config.yaml
n_layer: 15
d_model: 768
n_head: 6
n_kv_head: 6
head_dim: 128
d_mlp: 3072
vocab_size: 8192
activation: "relu"
norm: "layernorm"
norm_place: "pre"
norm_eps: 1e-05
positions: "learned"
qk_norm: false
attn_scale: 0.0884
bias: "all"
tie_embeddings: true
parallel_block: false
init: "normal"
init_std_qkv: 0.0315
init_std_o: 0.00576
init_std_up: 0.0315
init_std_down: 0.00576
optimizer: "muon_variant"
lr: 0.00142
lr_mult_o: 2.0
lr_mult_down: 1.5
beta1: 0.95
lr_head: 0.00654
grad_clip: 1.0
warmup_steps: 200
schedule: "wsd"
decay_fraction: 1.0
decay_shape: "linear"
final_lr_fraction: 0.0
batch_tokens: 131072
seq_len: 1024
doc_mask: true
train_tokens: 913300000
steps: 6968
dataset: "wikipedia_en"
Each number is 128 + 32 x the weight over its row's rms, rounded and kept within 0 to 255. Layers, rows and columns count from 0. Numbers have three digits each. The size before them is the row's rms in percent of the matrix's.

# layer 8 MLP up, 3072x768, rms 0.0691, rows 1943-2083, columns 48-95
099:104110147120165109146184151149134118165190116177115125184097152116112183093167144197105118147094164131084100134106173135154150180162072069129111
099:129109109108164105115157148078137167126133169123119130160154111164062130126150142133123112112122137120119128134121129116111094101132148123112115
100:162091129100201180093099065106146126130119105181174112157091131104037152152089133163123117108141084175130195131162108147160166150155180132097131
105:113155102137130148124165177126084085155168180140119102141131116145137163141154157124150139121167155167129117157109120099128133140113065166093076
105:107130113161149138071103147100164126102149093137082162121167101172101134140149141136118156128105122131132196120104136168139125125094124135096154
100:086101185147166109170086108133138117130089159142131109108130115189160148146123091102082166113145082115153150119129089086159139151115112139150077
104:114137136058134110153103165156153137139126149090142141133133134161101166103099131167128108119129108133117092136141110146154136121077091174100091
104:125094097146188115109136117137076100117113206114127147157094133117145158182133142143113122093118161095138116145138140124074106211069151190056177
103:119161100112123106162140135129094107112102183138111124119112175107100194127033141158146068143124072088113114125113124111141088131149137105144112
101:173122095133091139124130155099151078138182195158148090146096078129114110101133185115108120144159105141115173148128048135112195178117132120162143
095:114101090180130080149080152127200149167142147125163103151143121117105149094134131130167150044123107125114197109144191121078102181130212215164157
097:161088158120122133104163083105126096116120144205134176159108114069149145132129067146160145091179114123159177141103134137179180125155064169108127
102:120175083186177085125165138168131160158172091167109165092163094130119074122133046138095164166137153136165103125176114152168153134194191171091067
098:122081127131145139081167163085132140093154090165147143091158145164111146147128133083127180066148172128226116181071150120163113163109085115170162
094:190129108138123099144157137140132200133131135157122156152080125139142115121128088074109154111133046106099115110101076152143074132131109172146121
102:122144088064104133088151168087084122125135138200058136130144160145111098133137137105087116173136172111145091134104103125125205195112109125151105
100:103192211093143191131156131171132105127093145132110124089112028126164099105151145129152165065145143207077119143153102188133124087176134079146138
100:120123137111122125135148130096111155144112119115183147171144179175134202149163188144128158141111152117141115121154104101090134103127126106122115
106:138096152078182121089082166122111117127104103122146133108112116159109116096095127112140087137136156080107109138121111141187176113086196142123147
096:080163103095119091102116157124107090134168126107092149144201069146126173117192141114098155084153175167092076123095140140081190170106127141129107
101:103108061095136105194087152137101072140108080147149157148129113126097197092140164163116109173101146131046121130113145112184161080078148192149144
102:059106126084159127104125129144071155094122139095132049170093121119105124169169128085137153152190097112091131108145158133126122079105084152197124
097:131118055114140133161202067129152052127094186116136117093143120130101153133113141107130139080084151170132128146123163133097125138148085151185094
097:110146085121078056178214140105170158138089145134117076086156100143090135117158116049106144080124149108107176116105083101133196115107090183131129
102:122090122087131178058103140171112132173146178132104064124131179149106130053143111195122124118178115154109097114144145102111096184094144140126135
099:134168167121125141087090144137121069085103114064177181075127146174128137117131144137110135150106098189080109108135064124141099158136095131113168
104:136150116109141102183083067151092144133123131132166094099092085098126176105109132164143174108115142130109124138106121147103064193151082097140140
100:100102117138148113135089099160137116164121157139102107098138104154110135138132124153144142139172114163125147124182118116172157164102141122076164
094:144098086143084096059154133132095150178091141131091068149135161035115173155097189078114149146166159102126103160146172167101154132118127135079133
095:122122111196100123134131091193128112148103083122129105155133093118119153125089128095120097155111237138085132119173127169122106202103143195154075
098:153069066136127091095189107129185120151105096081133055067151082137083123081127159138164102079142187125067128125135154069087113159125116080071109
100:192171112127176115172164037139093172153185114147115182127153142138142119163134096111092135128133135132155139171172159149146110151086110142111105
106:106073168160119119146099158148168098144146129118093063148144131121087170143112136129105115085158123136096065165089108166124134153150133131151150
108:121108170167167118057117162119137146155062113109112087153165171140103157127151124212086107176146145165066151134134121129178178118132167199128117
102:106115087102114135123122163122118185104129099121127135137101141165092108050243114136112150095206128094191089059112124126156128092096119080139092
100:122158104116103098113144192139169130168124166166134094126139072172103131154117143128083174086153164101147147072138107101146137104158093164122144
102:124118129149171157114129066134147109105029149154084168081148120116126150139124146111116067130072128082053120181121135146100113127126156099141165
102:146102115133169193083176111146181122126149099138117106137212155098135151137147120186096101171129157142085073132151126164105155109172142099110198
100:164166139100113118154122136144116100191116113107078113179173134118119146126146103137149151077162107136101123140130091124149141111096110130136147
098:150091119139126078164106159157153101147121158121182102120125107105109143101151138156118095089160169060154130125137129123152135185145154149115058
098:115177070113148165076103163125115115184103114162065150177156132120191166119120115151130161077081145082163082142063094124170081137093149122133167
102:228163115143112176086157131149130141130113146129133138097128106132109105190052148125110132141127069143150127220058107060137160147074138131128147
100:078100137092144131099162139111188158121174077161105121124086145120144113060054060157140098139100176098045122154140118074114057122148132172147135
095:091127053089141135164066115104057137176143102188092123145128112160130066099155111103153131103164089210120093155150111084097122135092128093170106
101:089155144130114099144102089123129157175117152146083103141077071144131074070085109180123117072118090155129098081138153132104102097097077124149137
103:144139145185094120144123113087154149128128139114065127125164156094124128134121128121142104157110103065174198171150181139110125121113092176198145
100:134131117101160175074129067119148129179115163086141187161170124065125142106133131128200220119133138191119129130128109100153155131191120112085154
099:111149123115075134125141150116155162101129146140170125130114154136148117144104102120182137147072106141169098117131098102141074102143128176163072
100:152078040150193092133103148175119118133102130140084132091116108088155183099120129095128154146160167111081127089114083104109153163127118163161146
105:127135115150124119184146151138139150158122101110112192143171172163095167103102098090189131124133121122099137063092143115118156121153128127101116
099:178099193191108096155142125090098165066121125183111126097115142127145099125059121119116067129115138065180092200111105110106134136056145150167135
105:167129090122125135139185087191118132069036137079150138140121096136111068099111134189159194178107085207060062153175135141126199123119151113110133
098:136089093085152148082131139119140119141154137094131153144154135124116085188176129092149137127153166173125123123132157069103118104203109139152107
103:149081136096113090110092172101160144161138114119083171155134103104170106118092150133109089112023065153096174096153121070151100120100079140188117
097:107093134173106084145162183127084124143081131102158115147111110162162113141115130137097150089135100106125127132110086160142193064126099088119101
097:146089094077095167090104094100110142190094142127071145101142115080140085121104157111113162147130103172133134119132130090179108160111130131107157
098:165073088080121155106135164171189129159134146108168107082150110168125092114159136106097115120116102127160089157172121142128109147133157153140111
098:157216096142155136184144090128148231193102145155133129154090099127131147118170153155124156152137110114137097121076110142111122147076114150124124
095:112158108122126135179090089140152166128072106133087124119166079105084118088149147140167098136139155107141193071222197111092164105173160132101062
098:143149118091121133173110227132062143105156071110179088172165096157086133183137148167158163172080132146114103152114163133140106168171165143118156
100:140141077191157137122171138113106202145116082114140151011123139096126164127145112080187142074128142182137115135085101149104100101128099122132078
098:101129137108076089188142131077163114140177143196131117130108061195159086143131107115154068177151209082179116164112108113171137202072125114166155
103:119074125099112143128142123120135065138153107177082134123093189164119120119219164129095068181190066139121117119132085150091098188127161173149147
098:101092127112205163123118116154111128140147101087120152118154120172196127109139137109112121121097095120125089098106200110117166145078120152094136
104:164159095149186124148149127158149118123105137128095119083130120134133144121086176059170122172121208136072126189136109122157092112095047171098143
100:085150100100154176086114071163086133117135093112140120113143129067133090125086099107115157148126061125146050107128173184126100110144129171106103
097:144114131161143134125116165134108124138147155126127099076142124158149142134116097118178137083148196120152164161126102143146169047181163122125123
107:117100161103101152137084083150151135204115166085087108141141151123128068108175114122164084152102127129160148159100121143086121120119136172140067
098:036065099093159128164134100129160144127099158101128143138070114137151128165149096112128132083115100128094041135090189136163122128129125088133094
101:094130092113110121117086074081159111177118163101167138077164129117136151103122161094109144135090160129168081120142120136086096098159057134054165
104:111116145093161160137111077147137136138171142089149065195173147053091163173070110093166124141081148184106112097128120071184124093149156089143150
101:122059123071143095150147131109104095122115135111151145140170118083145118088104144072071113104169081189105192184155096168109152136141174135180096
098:172138148073141153081092108151167146185138148186076198095162183146071176100166087112202141138074162098106204133083142133135109153119190130154087
100:164138196075158137161092173125117117159142081134114140124124201124135108147159061112133129123172094100156134148192164152155134202112142135139114
103:182140173116131176132140129119126155107118101151041049163114132123140209168109076113146120128126175124117120100086145109102134139124092118137110
098:128105114085159163151144163071080129158188120108111111081152087113144116134065181114105124143153142031124148091059123136153125119049198115155123
099:083124134137119107162104174184109150128129126070148168116087137136131130149090111143086128094111117132105181099154062165135197175109161119147131
099:121127159110193135101078153123102168140127150147152143091087141148130114133181154093065142127160108143226168145125098135136145093111215139163132
099:134180068081168109105084119155079106131164159128123095139115169124095185103089151108149162067145170139049138087122167180138138164149144143135133
100:113118118130141154144140123151137165095117111149074134049089171093056134133108178106137183180171147124115121154138154177056142118133112051161118
100:130095130124119142139074139121157148082176105138094179112130131129194149199151116148099135164110126136132161159117112175130137118187164169126170
101:134113080097070112165098113128125059120138136133164157163184193104132097143157111165131101126122076137150069140189166128176122086152172074108121
099:093132136121119173135181124146125160154135113178151132112198156116111154179071070084091106171144122133104080132171152151130130188128175130152184
100:089107113090082125111117065118097147152081156156163118153115073129151118135129161122104135146147131096153138043151115133136140113125110119096174
099:071075117047139125121108164119123122138107137170153100147132103158131094103146115133114153092104128123102129091139170200049111191152096120096105
098:132089153154135135139103197122175133160155106132156080181128105060120145194170138174107198136154157136149128157098163082120099152087130041151102
105:102176080097147171136157111083111134108121123128127146156132097103109099105175143094172131127141113175166105092188092152102088181138137142117101
103:162139146082084171081128153146135161114147138070089100158167159117083158177136093115124088141098112109121078089114102118122117103126108156167162
099:125086119105169097131109192108091127117095172094136183140156188129180146107127086177134108129127116162154101160185177146113117187095085100112063
099:079116095125139127180123095141126102092169098113115202109187143134069112085184127119128103143159112153136199135178138124149116114103113107147112
098:193125128153114204126073170105089122054205105141129120125122085112105105180115130108175132133137102155141118134126163048116139177078151196140131
096:085104140093145066062065093084133128140125122157131059166140108172157116111108117188172125137126151142157103129118074115197142122172124105091145
103:204136123076138142121102153102160139154131146139112150112130068145114200134107119088136117135120123108141162132073130100118140081147129105121123
105:115155125075132127149136125121128131046105159129099087130074146111123101193135117106079143183130142092161096112177105142182135117107074133155127
101:145123121146130128118126083096145100172105116124150137066120136152114094095065097094114193132147122131144095143163141184115112137130053139183151
102:107094070140139135095128171178050184113100169182127119109104059147073079134146103127187091124130137100125174147187083122148120094087119118120116
095:118158135108130184108096146143075111088124149102089091151206149180108169142185070134110126089111178104099191123169114138096193124116120126114140
106:197160170160123104123151166087135131180087118104143086145084093111116150088147114198135126158117203112088123129063104119182117154116182251120092
102:154162137140179064129143083045124147230068136119135128169177150111149103136143120101151159109189115130076137126116134089112151171136151143181125
101:142142124138098122128141090082113171129174177163185108186085143162139089162062098114187102118138081117133095147137140102142092098118098137130155
099:111139109108192119116119154147165140115155108072139107101149128100142119133095152163136147198124149159165110191144091099089185152132140131120126
101:154093096087134105153113100116152120096084122134061179142137121100107123170188171130147118149109086121131149123122114111107110136082044108129139
103:136155115135131155136118187109116110189149119110111097124123166103096166125099109080090186126196145109165093120123158131102147138142126180141142
101:094152165067114096147105148160170130165081132058177110181154116135087111077152146169124174174110198128135116115068127073136126157089085138103174
101:088148147123163128138187205116101142130092115128153117158154125113116145102158087084122149093137166114125150157113119108155114134144139090181144
094:094132034101150135088119140178111101200161149209143125155198176123085123101102146107104130189049089084137117153083088121163128141131110186075120
095:112138146143107148092144131098172156085100092092108112135104141105110145151113103120120153110132150057171106176150122145166138156115156123130091
098:103141153142074149140099078155122179121127074209135142070107192107142159151142182132086118147093109135130134188112160069090107111105167187141157
100:121095076121123121124143099099100156163108159137188116101074087158112111101155175123124199119119132125210097119134166063124112097197072057106145
097:163054134138111167135128111062136151135152126154139152143112127118122108111090125165141146121133143133136119184140145151173137095100134170100095
097:198145154167156119163208130160171147097153106086152070126101127139147115185167080151110107144139132102153108044176132088179168153108134153117035
092:123139116101166157138160143111124131146098132114083103118163193159084105172131130114119134116128128143128190127163126144155145162120132105078092
104:078120094152166102125137158124120153106136135148104101138075106077121157083127150164120102151134102117103093076092162167134132167141101110113166
096:117142133116136129077090155101138110091144136118164098133066109123150079131131078040151163074112102123140131107152133145149154137141151145143130
095:122094147147113135087133146152125147155065163126082157157139173058090107130120090108131126116119072123191093112149099107122119162134151143129176
103:183129150122100120132143119114149110151135085174123094150146115097146094168139159113155115172152154139117212097096151121113072116106102130178134
103:138142095127184130148130127108072156156130140161131151184085106122197179137085157127122052173131150088138127131120172148111140083151064133113115
102:127168075130144113058108163192090105107125110155143100126114085096078098086108161082135126168178111107132131118107119091144173118105135176134160
094:111072127110191128138177137138125142134132070154100124091119078091113194155113163116137079098120131101163103066134215100056137111093091092131132
092:134090091089115138161155131155103130110191144107211128091075159109108112109089118108144146138131101154100182163108120123113159140102107124135161
105:132130096203157139099145146163170124120101213144094197088130098091110088164190158110149144076164129113119107158182137145033120173168156108114172
102:131135090125182153142142145077132140116105144152159150184132127159133143115103154082153073122113157098119072118120102105125158100084140201182138
105:166117154141119109150106163195122184099077150150079067107132105122120106104096202135136128109178168118085135125113131118116150188086125167178110
101:223111167072130119135130104164151141137099099138197111079138101145086133177081105183080090165179194136107142116123136121122142090127152076145102
101:168093189132125169105078159106093075108132121146091170111144139158092201096153176153187145163117140161137118133089131115149165063128136121118115
101:138091142125209122149162086122109149074099150134125141133128162127116109108164119079215106147122059099107097180105152147093158077118109065103095
095:031127153142117137095152147162121074156170166206130159089136155133112140109101155119078090065071066104143209177138083144149138160107140151116119
098:086158140109132092160129122120152135133115160148162172107169092090144129131122107139123187146163160144085141096089095139168114132153108137199160
100:201144125133136083120146152135094130143125151122088137076057131089110155147110141073077176138149148134071146186129124057113160104100134132154167
101:174183157143148149167091120144125141095166142076183088090169152162155135121116097146156118115131131142126100138135185194114149120156110143122138
095:175127107075106160093124117177133136174152114140134137052139105102121074119114157080193120087101096072115119165120111138137067123158132087098081
098:156105098148127161088148114151153142101217118109062151148161131092160131086150134150154089066102115146115120135136100134121140124097151101087095
096:111121163153137151148135113120150113115067110159163092119128170106147116118094176103131114141089106184136173115129150095081158080080139081120103
101:167155095126145097014159181137141096095147119125141227121140125138086202071129087115164146098140101116124142159121076150153120126095112136162155
104:116077181098142098114125189128170134177154136137149096139102127147131151163158155102054116132092122136198088107116170130121122141096145191172156
094:167126140117146172152137182112169109094143176163140096165108122137101125142158137107167105143078060093130144124128190100132128142161172147148180
099:109105085097154123191113128122169131130099168101100147085141144150072098110167153121144153144172134092154096085058192117107176144143083129117166
103:105116114121132156094132122144141113194165111096137151123164133138099102097069086114166110154176173189149126120108090154125141163157134085167153
113:139138086161092143152171158115168125125088136046129133134143094111064171143070159162088174115109086165081099125143144156090171109158124128155112
100:151137078115139096137155185121117123189109161106178184107081138114168190166108115081093139109106140166139158154179216112073148166121140184157123
098:132125134096120094149159105135108090159134122087186143165175184125146121093130185097132138188164085120086104176177081143126100149122068084124131
# layer 8 MLP down (transposed), 3072x768, rms 0.104, rows 1943-2083, columns 48-95
099:135116111187138118124170120085117102113177085154118117139148144148117097165042101142129065127138076122141121115116156137168125111078097146099138
102:120135138118125111143093210090142156130088179130103150132144170182142137146097127176169200117171171150194094088122132153157139212162098120119177
102:165110122094145110119093160116110114140126150112176133132132111150165156167071138165130077132089131139149159141144117125117096144104132107126098
107:142134100202110139168135142137119077153095095140130157153095147133099131119125158113178086145217146095113122165109108142102174133131130108169151
105:186133119158013099166097121118122146133059076137132178133113084171172092082145109077125118116126148145101147128109156150152114130145158205158169
099:113089157188105134141107138135104075111076133161144120124112154139119159100164143183128105096102171149128147141104165116106132147158106156122178
104:126126136064153125131124128085129133108136141092158113078034132186140117175125184123067114118113097106136114133128112110102145150086123163100127
103:164132064111153091136126194144153121085111104198149104150084100097096129138189110144118141173192126150056114097115117090125109118120088148147108
098:109170127167105133124112167173196144131162091120112146156145105099091062147116113164175144131163143145150158136085126076167151105141131134110086
102:080147122186118069139102126115131187105173109175036122127059086093129184215091102146139092176133125103169182130085115144076130133124147069182174
098:153064141101156094111085116090095095092179080135151152133139143124128132104184144095095111135114141107094158110105110138158138140171159114144078
097:098171116143134202111156103178145075126104111118092119151118173070094087140167166158107138096026120129135139119113118130085127186162166039073134
101:153083119088143091066091130087094115146111122149141161151132160125140176181112143101141129120134133171127177084093147181125184122095121027083097
098:151144144152144121106146180129075086082141087130130135134197118157179158120187059125115124128192158125145131131139099081094111095149118144124112
091:108174120117098142194127088159135072126148123127142162155123141104119180124067137089090115139079106070162153131129177091155129158190122070097067
099:142159170106128109127171104117078140084177131143083199093079113106102112109126084079136088095098124122158108135109096121064143128163130139132136
103:152094091091123076115110090105097080152133134147124121155139134159131097138157172114137125146166119126103102125179154093106127085108105148167166
097:110129122124136114157110035066245140125138142108159083112062098125141128133127177154130125106077109079118091132121129130179068082127098167124124
108:158132145177144110105177228141160153139163102155115202141062140149101136134157154134115113107070145158124120138134117097156138107136084127189132
094:131093155112175153211060137194161110151109146159096135123141090128121131135190093127147108169132146141129073081102173062158129160114032095131135
102:124100105152165124093129158132102133109169085171088126094152153114079101176159167116105164067133112111144114132107142102160113110096075101128101
101:150178100096091113130086103140134165110096096095124100117155102170131088144139131142122077089138116170100136210158116145141146144102135194137092
095:145142172098136146129113150149077119162110086172138108128138161140094105092139109124176173078111131110164121118086148116147175143122069150146147
099:158155154109074163074142114133096110146161104142157105144136141140153108108122115143101074093104156131227140130044111120128137073163116147129155
103:132115093128089141104120135120175160146110157098110110178070118113118126108204116163150109113157126110102105127117087136191107101127128200097135
095:155101110134139102131083175120126099161105097080133104148183160044121071121206116107114132166087166174164117165114116137132156101139154134179135
101:098135126137107157044121140087109093062161105202140177119140091117072178133170117149109143129098191135107110137106132124146146126165154149121065
102:107191179193069136126171154124130087173095098123142186092103079091122113103125137142138108158152137144149152084133181160136180104152111140101126
095:085064118105151112146097107131213087152083135154128093114121097193133138138185121116188109117134118134108137106102114146100128176117124160151179
097:071146147113100125039141188175117103154140183101181174119169129115113159176117103174153158109140113102129143132222127086135096070118136065141147
099:127158122203140105111120109152117113169155162157136125122134143099112089177147155104122125150137138118088111117099130149133166113083144094115168
099:088127170165101162128167124145085083170138156193127154146052154157176067105123097135063121108100150069097112103153102104132107141144065158104100
109:093130153110122130144135128060178150153118142090129094100102111125149135149138136137072166144013128098120124131105219104098107130176092114139122
101:212110118127118142173185139087103116102131153160134119154121098108127117171189175148123080121175196144154131122141194090165140098152131142156142
095:121083074164119114081083119132134111118139149143145138170134109111139118144153160138145101154163142114132123154143191146128120080167129127202125
096:176160159114169067135093116107148165074104153154118174123142144181161081149212122136132162137154219142121116123109106126124109121127149158109118
103:129093106108047129091198199164185105193176041090114100137117129093150085139020132195126108126169153164109112151168157103133134095174122098103156
102:114114158149104124175151080146052122095140071106086129129126166141114139111184093108169130099119140197072154127129035141137086130111033090182104
103:110111138115117175153092117137118122136166134136160158123255123097091127106128142117169163120147140130181120181179126080127129145108087183162125
096:159175122145114091130138138109127116097136101093109140140142146152110102146119122172150160119145125089118134174157158138083077099126145142145092
098:166102144138149091150166154137120196087104110103124123135118153063174162185115059168097123101051146172161127155167174130198110114090156117160149
102:154202146152132133171132183082113062141148067139124120139096139105142097134099116142205159090162071152071157133143094125110128124140139100134131
098:183115176183129132213148085114094138113123175164151103144162116132131099145111122210107146112127107113191092123100163154149146110165188153121095
092:092127189175095153075145150177151142159150114127129115090078109129101127098152131119118168166088187123086098134125108167140115137088189068204123
100:128103124170140147114140124111153145165171140086097075109124185188090089128154137131143147090153119170122119144155048132115104167180109138189132
104:130099137151093151093081166094146105104074113113122156169156087078109133101126112160108094127146127093141113083160175120082160070149134152133185
102:151167144117131144156080155151156147127105184090128090100108104122116130132125158145123194097085108107154120114166128176145106108143123072127129
098:110186107124160223102158133079116137167094106125146157147044122091134122189115081082036149111109110136124121128086104094172130166149249080145127
093:115077143132172121136046110110112128114103100129125085149112114137123104171162178101162087073163165145159133094147077144123148101142096096098145
106:081183127125093085128125139103143119052120101175127184107093089117179125141080181127094123112091159078127133092172113175074139123102082158154132
098:102173142171118170164212128133168159093120170064145123118134128140132082092111120107035090148135121101097097086061185128104142125116163129146173
104:179183119163091116134143143137139062131120057122127076131152082143078133121092155098149124096071138173088106101129086119115103145139169166143181
103:150176132112120116138145130157134109223170160165166188119115183138109083128161175067100154142126126112116084168173138113113093127198121098215155
097:180109078052160093142070182144125109107157130123143122113150113127153109132082064129138140079061108100102151126144069074102141123096088092126158
097:141149175172104055151120126158144112156186102110148146107197163152116118098079153133154102121114138160123096107154153102088048114140141127116125
097:127106126150172174168170188157089095122157158134060059095111129155097171147078069136136124130111161109130142107109112219141175113102180167162169
096:116149136148108188114073126170097117135090144157132114171150142114108130159123076125203095124145103156101148077103092108134136201103175105140159
101:066117181146147106147100108214103116163129097104133142076129169185115174152101145126150137140111168045162095154134160126143131120143128123149157
099:119137137149118176130195127124089120121120176102063088146149170163086124113115150142101149117121127133109131103132204114102048067078151163138100
091:147202151180134129133040153139085095064118096132134097162102118172078158109073136096155120163124138096139158098147149126093119074152163137120125
098:171147113094112027114139137146109152094146160155085124130121154135115146140111050154150037120155150123179157114085090163112121130086125097095172
100:145168126095133133129128154136121143092095144145175103047130130131174173122082148161008143080146109157139126153139098116181107112163128164061112
103:124112154078153154148159205077116149172071113107122120183177134138131146116154165105177088172170127155147097074106141120113127109110174159103108
100:114095106111114116148114130123175175076109135108185121065126163083184106101125129127116114128072146133150162128146142122124087159107124106151137
102:115102136109109168144110115188120130091153170156126141130129148131123096114163163158124146152137135171122202121155128155142133116097132101161156
103:094110086125174107130158110131144139083104114132163121197134111147150070170167147120151070106165184199165121097166144215178171163116166117100130
104:137085065197117155162141137101126128108098139102145147094132095155143163146096114154128186115096120151178151084147137124136104076146161179108148
113:154145135107089102183107115186135146161144089117137065119137083132140128192116143130147124140109142147131135138123154148175108112104141195117062
099:101118102073151096135154130079067129122152050130149102139109077092112125171163094186222189136096207078146104160116103098171123105178125070136089
104:134143128128127095118139105067192166123109140090130114103100139127132125156125170121125173139092130129151064135146105120113087121152057127103119
103:119102064130110106083115136147056152074121049154096094151151136147139119132168130103090110113158097116140126205152113169127121146153144143201135
098:128160182096111138166117149083181072110125130138134142140115140149143129128111115085087150060110111053131097094153142123082099117119076152129120
098:108116106157118129122080135040150061118160106119086123155060113091160090160084129108122105166105089157095144191186048183141110161165089123104072
106:173129088097074141121131129125146122072144102095149139149084133102168122132139072159181099096123127165152147084132104154133082085170125167122108
102:110139126122163151085157090144135101090141141094087177159146160098074082108077141083113075104188116095199090130109137131190124087117199110115134
099:159127115096109124135098112115058161110115095154121140147065135148097195046182103103084134178138170190153139020128131117146178061200149081070131
097:101109134095120143072105115080171163179125146059121125115127095120131153108099083120136136124125113148086109113189120127104107149161134114168144
100:113112137118208160150174122081130080133117105085000160115189124111127159100122163164088128153137094144051171167174151203175125077070078117089128
090:125141146155138142088155162085150141161082169139160105074137111138103118145134056194135141145115137161151059101122135154144097132117115119113137
095:136103100158151131096130155167130083147120112092096093116132143088156129099102188097122125062058132145126142104127112105160109138163139122123111
101:132079098099096130101148090093129114137167122167141156180062135121107088137103102115135094086134153123127104165121202122118100223122107091139130
102:150109116183143132086188136159160066080151146183094142142076142060123184141106158146119124150111178149184140145148142135145168153136180160155131
102:097150123138173129135148107146151138136107117142134184098110166174126113138187092125146109140162126025190143099139108149085123120112054110090137
095:117105133132129163106096140102124137124105140142136145132171111172113149105101149048148145135172115136179166053120097147120127120162194146163157
095:150127099149135198178118125132123104118141112089114109165069184115114152101117110153093139143107108099162140112112102069126128092063059060138074
100:108106124208120083112147138121109158138182103099078117131124066117126133154109133161136143173100127104159129074130107180114158114123101093132094
103:156083104116110107170102078150127111138088103127141174124113135104070121140098130119158167142198086187116127133055127111118140144131084138108138
101:134131101125145142113183144152081150123112119088072101064102158101125075037097077176111133096148135165152129153133149108106139102068132133165143
099:155121113085103094056106188094123135124054128114117126134136162129148162125174143173118076094133110107149140130095091140119105194112166048155083
098:108191124103142057104100114136108099100135146102138094133114113102136102108151109160158102167080160119162129050134069111071107143092130179152150
096:095113133151131090133077178116143086092174101140119182133153147169187136164171124106170064149092060169109144080120151123145157151148191166116105
095:136091079090101123175138160100150111172159093113165181133106156144111113126083117099086120162132155136177140113083107117109120110170065145072149
098:116084134117107126189179075158094169130162158163088082097173147122130111076174105092134130155120094074165173098187117130107182103123080112124115
102:112134117087137139128134123154135092082128111116147126111083114058165190114159173106103128099141150135193108081121037103184065196103107137127149
101:141157178109065126084081137131152120100119111176176127152097110144124154092138147131103090168101075118098151125117050151178149190178139163119127
098:166077166127158141144135092155132109092159113138110148129178165191120074154144153101092128109125110109132071102176123159128137075066143151167167
091:115089147149172113103137145089142118126115108104150191084084163134159149106159171116141132146146120120110150120112182105157114109098126116074141
104:210096120165103075103132114093089057129109086123127149094048084134059137089163112143157144117127209100141130111132086143119154147127188167119102
099:156111147139077155076205128117102133095107098137119130084136088099075149118166100093145067107169155068150144132146102070122096139144187134076068
098:168185145081167132085066206175093129148155104117087127149124125135146121183176130108104153097204157098163083119057140150097112099146139104096182
102:115116144146164198145152158090098158138114119171182111097151144183081151189128121118102096082135140118163120106151190123098109156113091119164147
102:118122117207163137101097100106141096144136165108131161185150098159099124157134176107173108072076161108101121111152105133155138100135170141125112
101:114102149109173112152053125098127139140126148066162105149142161097093093103113109124153138108135130061153119124192104129089154131147107179132094
103:112111132124121152134177125122184069137111127156142089174138080152085065118170151118100092093050151096091179097135095182117069119101070078167090
099:152119183126116125114151171167111138106063131192108109160118148128092109107125079127141185133146126177128155076134143087124150136129158108046153
095:139118183180111171110174134160101079066086109157163080105164175115054171135162153108203120129122131090143143107118087125068095133106119118103122
102:087121146124151078120130107108129063152100146125120187073135105106083074069167136130133165122138123119104133122146158139144119118161124131100111
098:047157122153128103122142060136153139076116162121152140200048119112088087193155135128174108101085135143148163094088151079091142158118119157102160
108:133148242157109143093127083124094124084109122100140182095126100220142165105136146088114082187098132140134164116095129114108100184140145173176084
095:126090095164070085120144110146160133138069078160162147177084109126182090102128101125175208159112149161118140097154128148148131082147158100128145
094:106097113158086160105189123182093187138123142140151142133184167124126062151175091148093146142132105181155126177091144144112147083093092102187139
097:147094141180143113151179117207129115135078120135099109145141118130129162108098150173149113132132102129103109159079157104118140063156153189127153
101:102177080121189131150142136162199086143119114139090138120082122142193157117108145120178162049170182111078111145134092161132137128149099130094114
096:159115115127108187100123162174096118025137154161115082104080170150110125148123173127181143146149108087179096150110134159122158100073159125133101
091:088094100049101113089088101146140095098178138135121138096207143093145115067080174071163160123089103089192084129144131115111126157144111106102124
104:178147148186143045181181138179131194140141057108127139116096136145122143138141136100134114108108182140144179150130104145120172117059143071109168
104:097100057173158176172122102043098089122177139148134148133118216080081120087125128105113147191113109120114156122094107117162140066121135123177109
105:152046162102157144141175145091175129099155158108207102110093101128173189145112108156119133167133095162122129095093167126146117089182183162093143
096:161142089081094125135150114097110160123094146092108198093152188088075108147150137130118124119164112160197160117141152106141088103134104097188126
095:089136103138151142145171099108069063138138072102144099122172118121153195129142148125138145139051157116158127115144100095092090117125168121189148
105:112101137094084168086106088102114099078152161125088223082184139134159153176097091158122174120149134139133130123148113114127122148123133157113120
102:117149119136159130122140106148109184170135073145236136125088135178148124105106128121100091170192094193148068160131159006134170092092161134137147
107:166103127130072159161103105125142096115115130179200187161104127113057101071106150109135134124193198125111129138113058105142149138110154111163109
094:149173092092139159127152171182061062125160131107092155160125151137109099102149119145086129175089116131166103119109065123123162105079108069118094
097:075112150105068136098103158141113155113131090119100102151149175132141154194128098156130165109110102164203108089136207153200092128171155115139127
099:098139108161123138111094108130173127146093128124137113159133130070112184091178186108142131128148174145173137130191112158126104109162153107103111
095:108143192140152120103152108153111107121126135120083085166129153186124160121149111092108151109089175092168068185166156074149064152162166126170140
094:085163092159166137105075095133137168146118144151115088110150135159103128143071128115186075108134152061142141136112144111146137145145128143062126
100:111174136102136071105144198144115162148105223148180168132145154136099159099092137153093158105064143141167129110151142127068136114126118129087091
103:119149136101174151114166115125192094122095084141124127133123154160197161147141120186131111112142093203132102131177084080106165106116186087188107
095:181130077208122150094152094153196135144141097144113162151080131104125125095168186086122165117158142158140071149106150104192104086136147110092129
097:125159157093122184115075169159179140079106066095163147118122070165131149069068120103173169161145063095132175148054176101133107122082116189082145
091:139157130165121159171096095122148100074155193108125136168035074149106099174105091084041113149153130142067078161067100133089121093123149069133191
102:167119119092081096142139114063132110099134117074164093123144138174142123188083127088098142162083112111141173147100110069148122114159119195152130
106:176089100113139071145133120133118149144125188112114116184135072150134080115098132223078144084029091151126070101143163085140147103088179102161103
095:074126138148107124166132088184106187161206151107128165152115154140152121069168152106113099107172106162153174107123116145153099096152059057101112
095:139101158060134110085064167107114094190076123140122042177137085172194112128145142097170130137121115176131075120114084158138146118075139137102134
102:166083149162186073118134149116168168124133163160078152147148144108087132094134103125164124039165083138144071168133179138104084109139164153110138
109:152143132111085151143116112071152156086104192112092101110110167176092120171074111115119174135137084128133128104130141124129123069132174104127065
096:117167065123114122149178156127136100100092148132134109152138113144100123083108092152132172157120161134104179112155157135190109181090112113154118
098:145192174127141110033154099140112104216151129093137079144152145103143137149126147115131153150082135118142110117108105149137126125114104105133054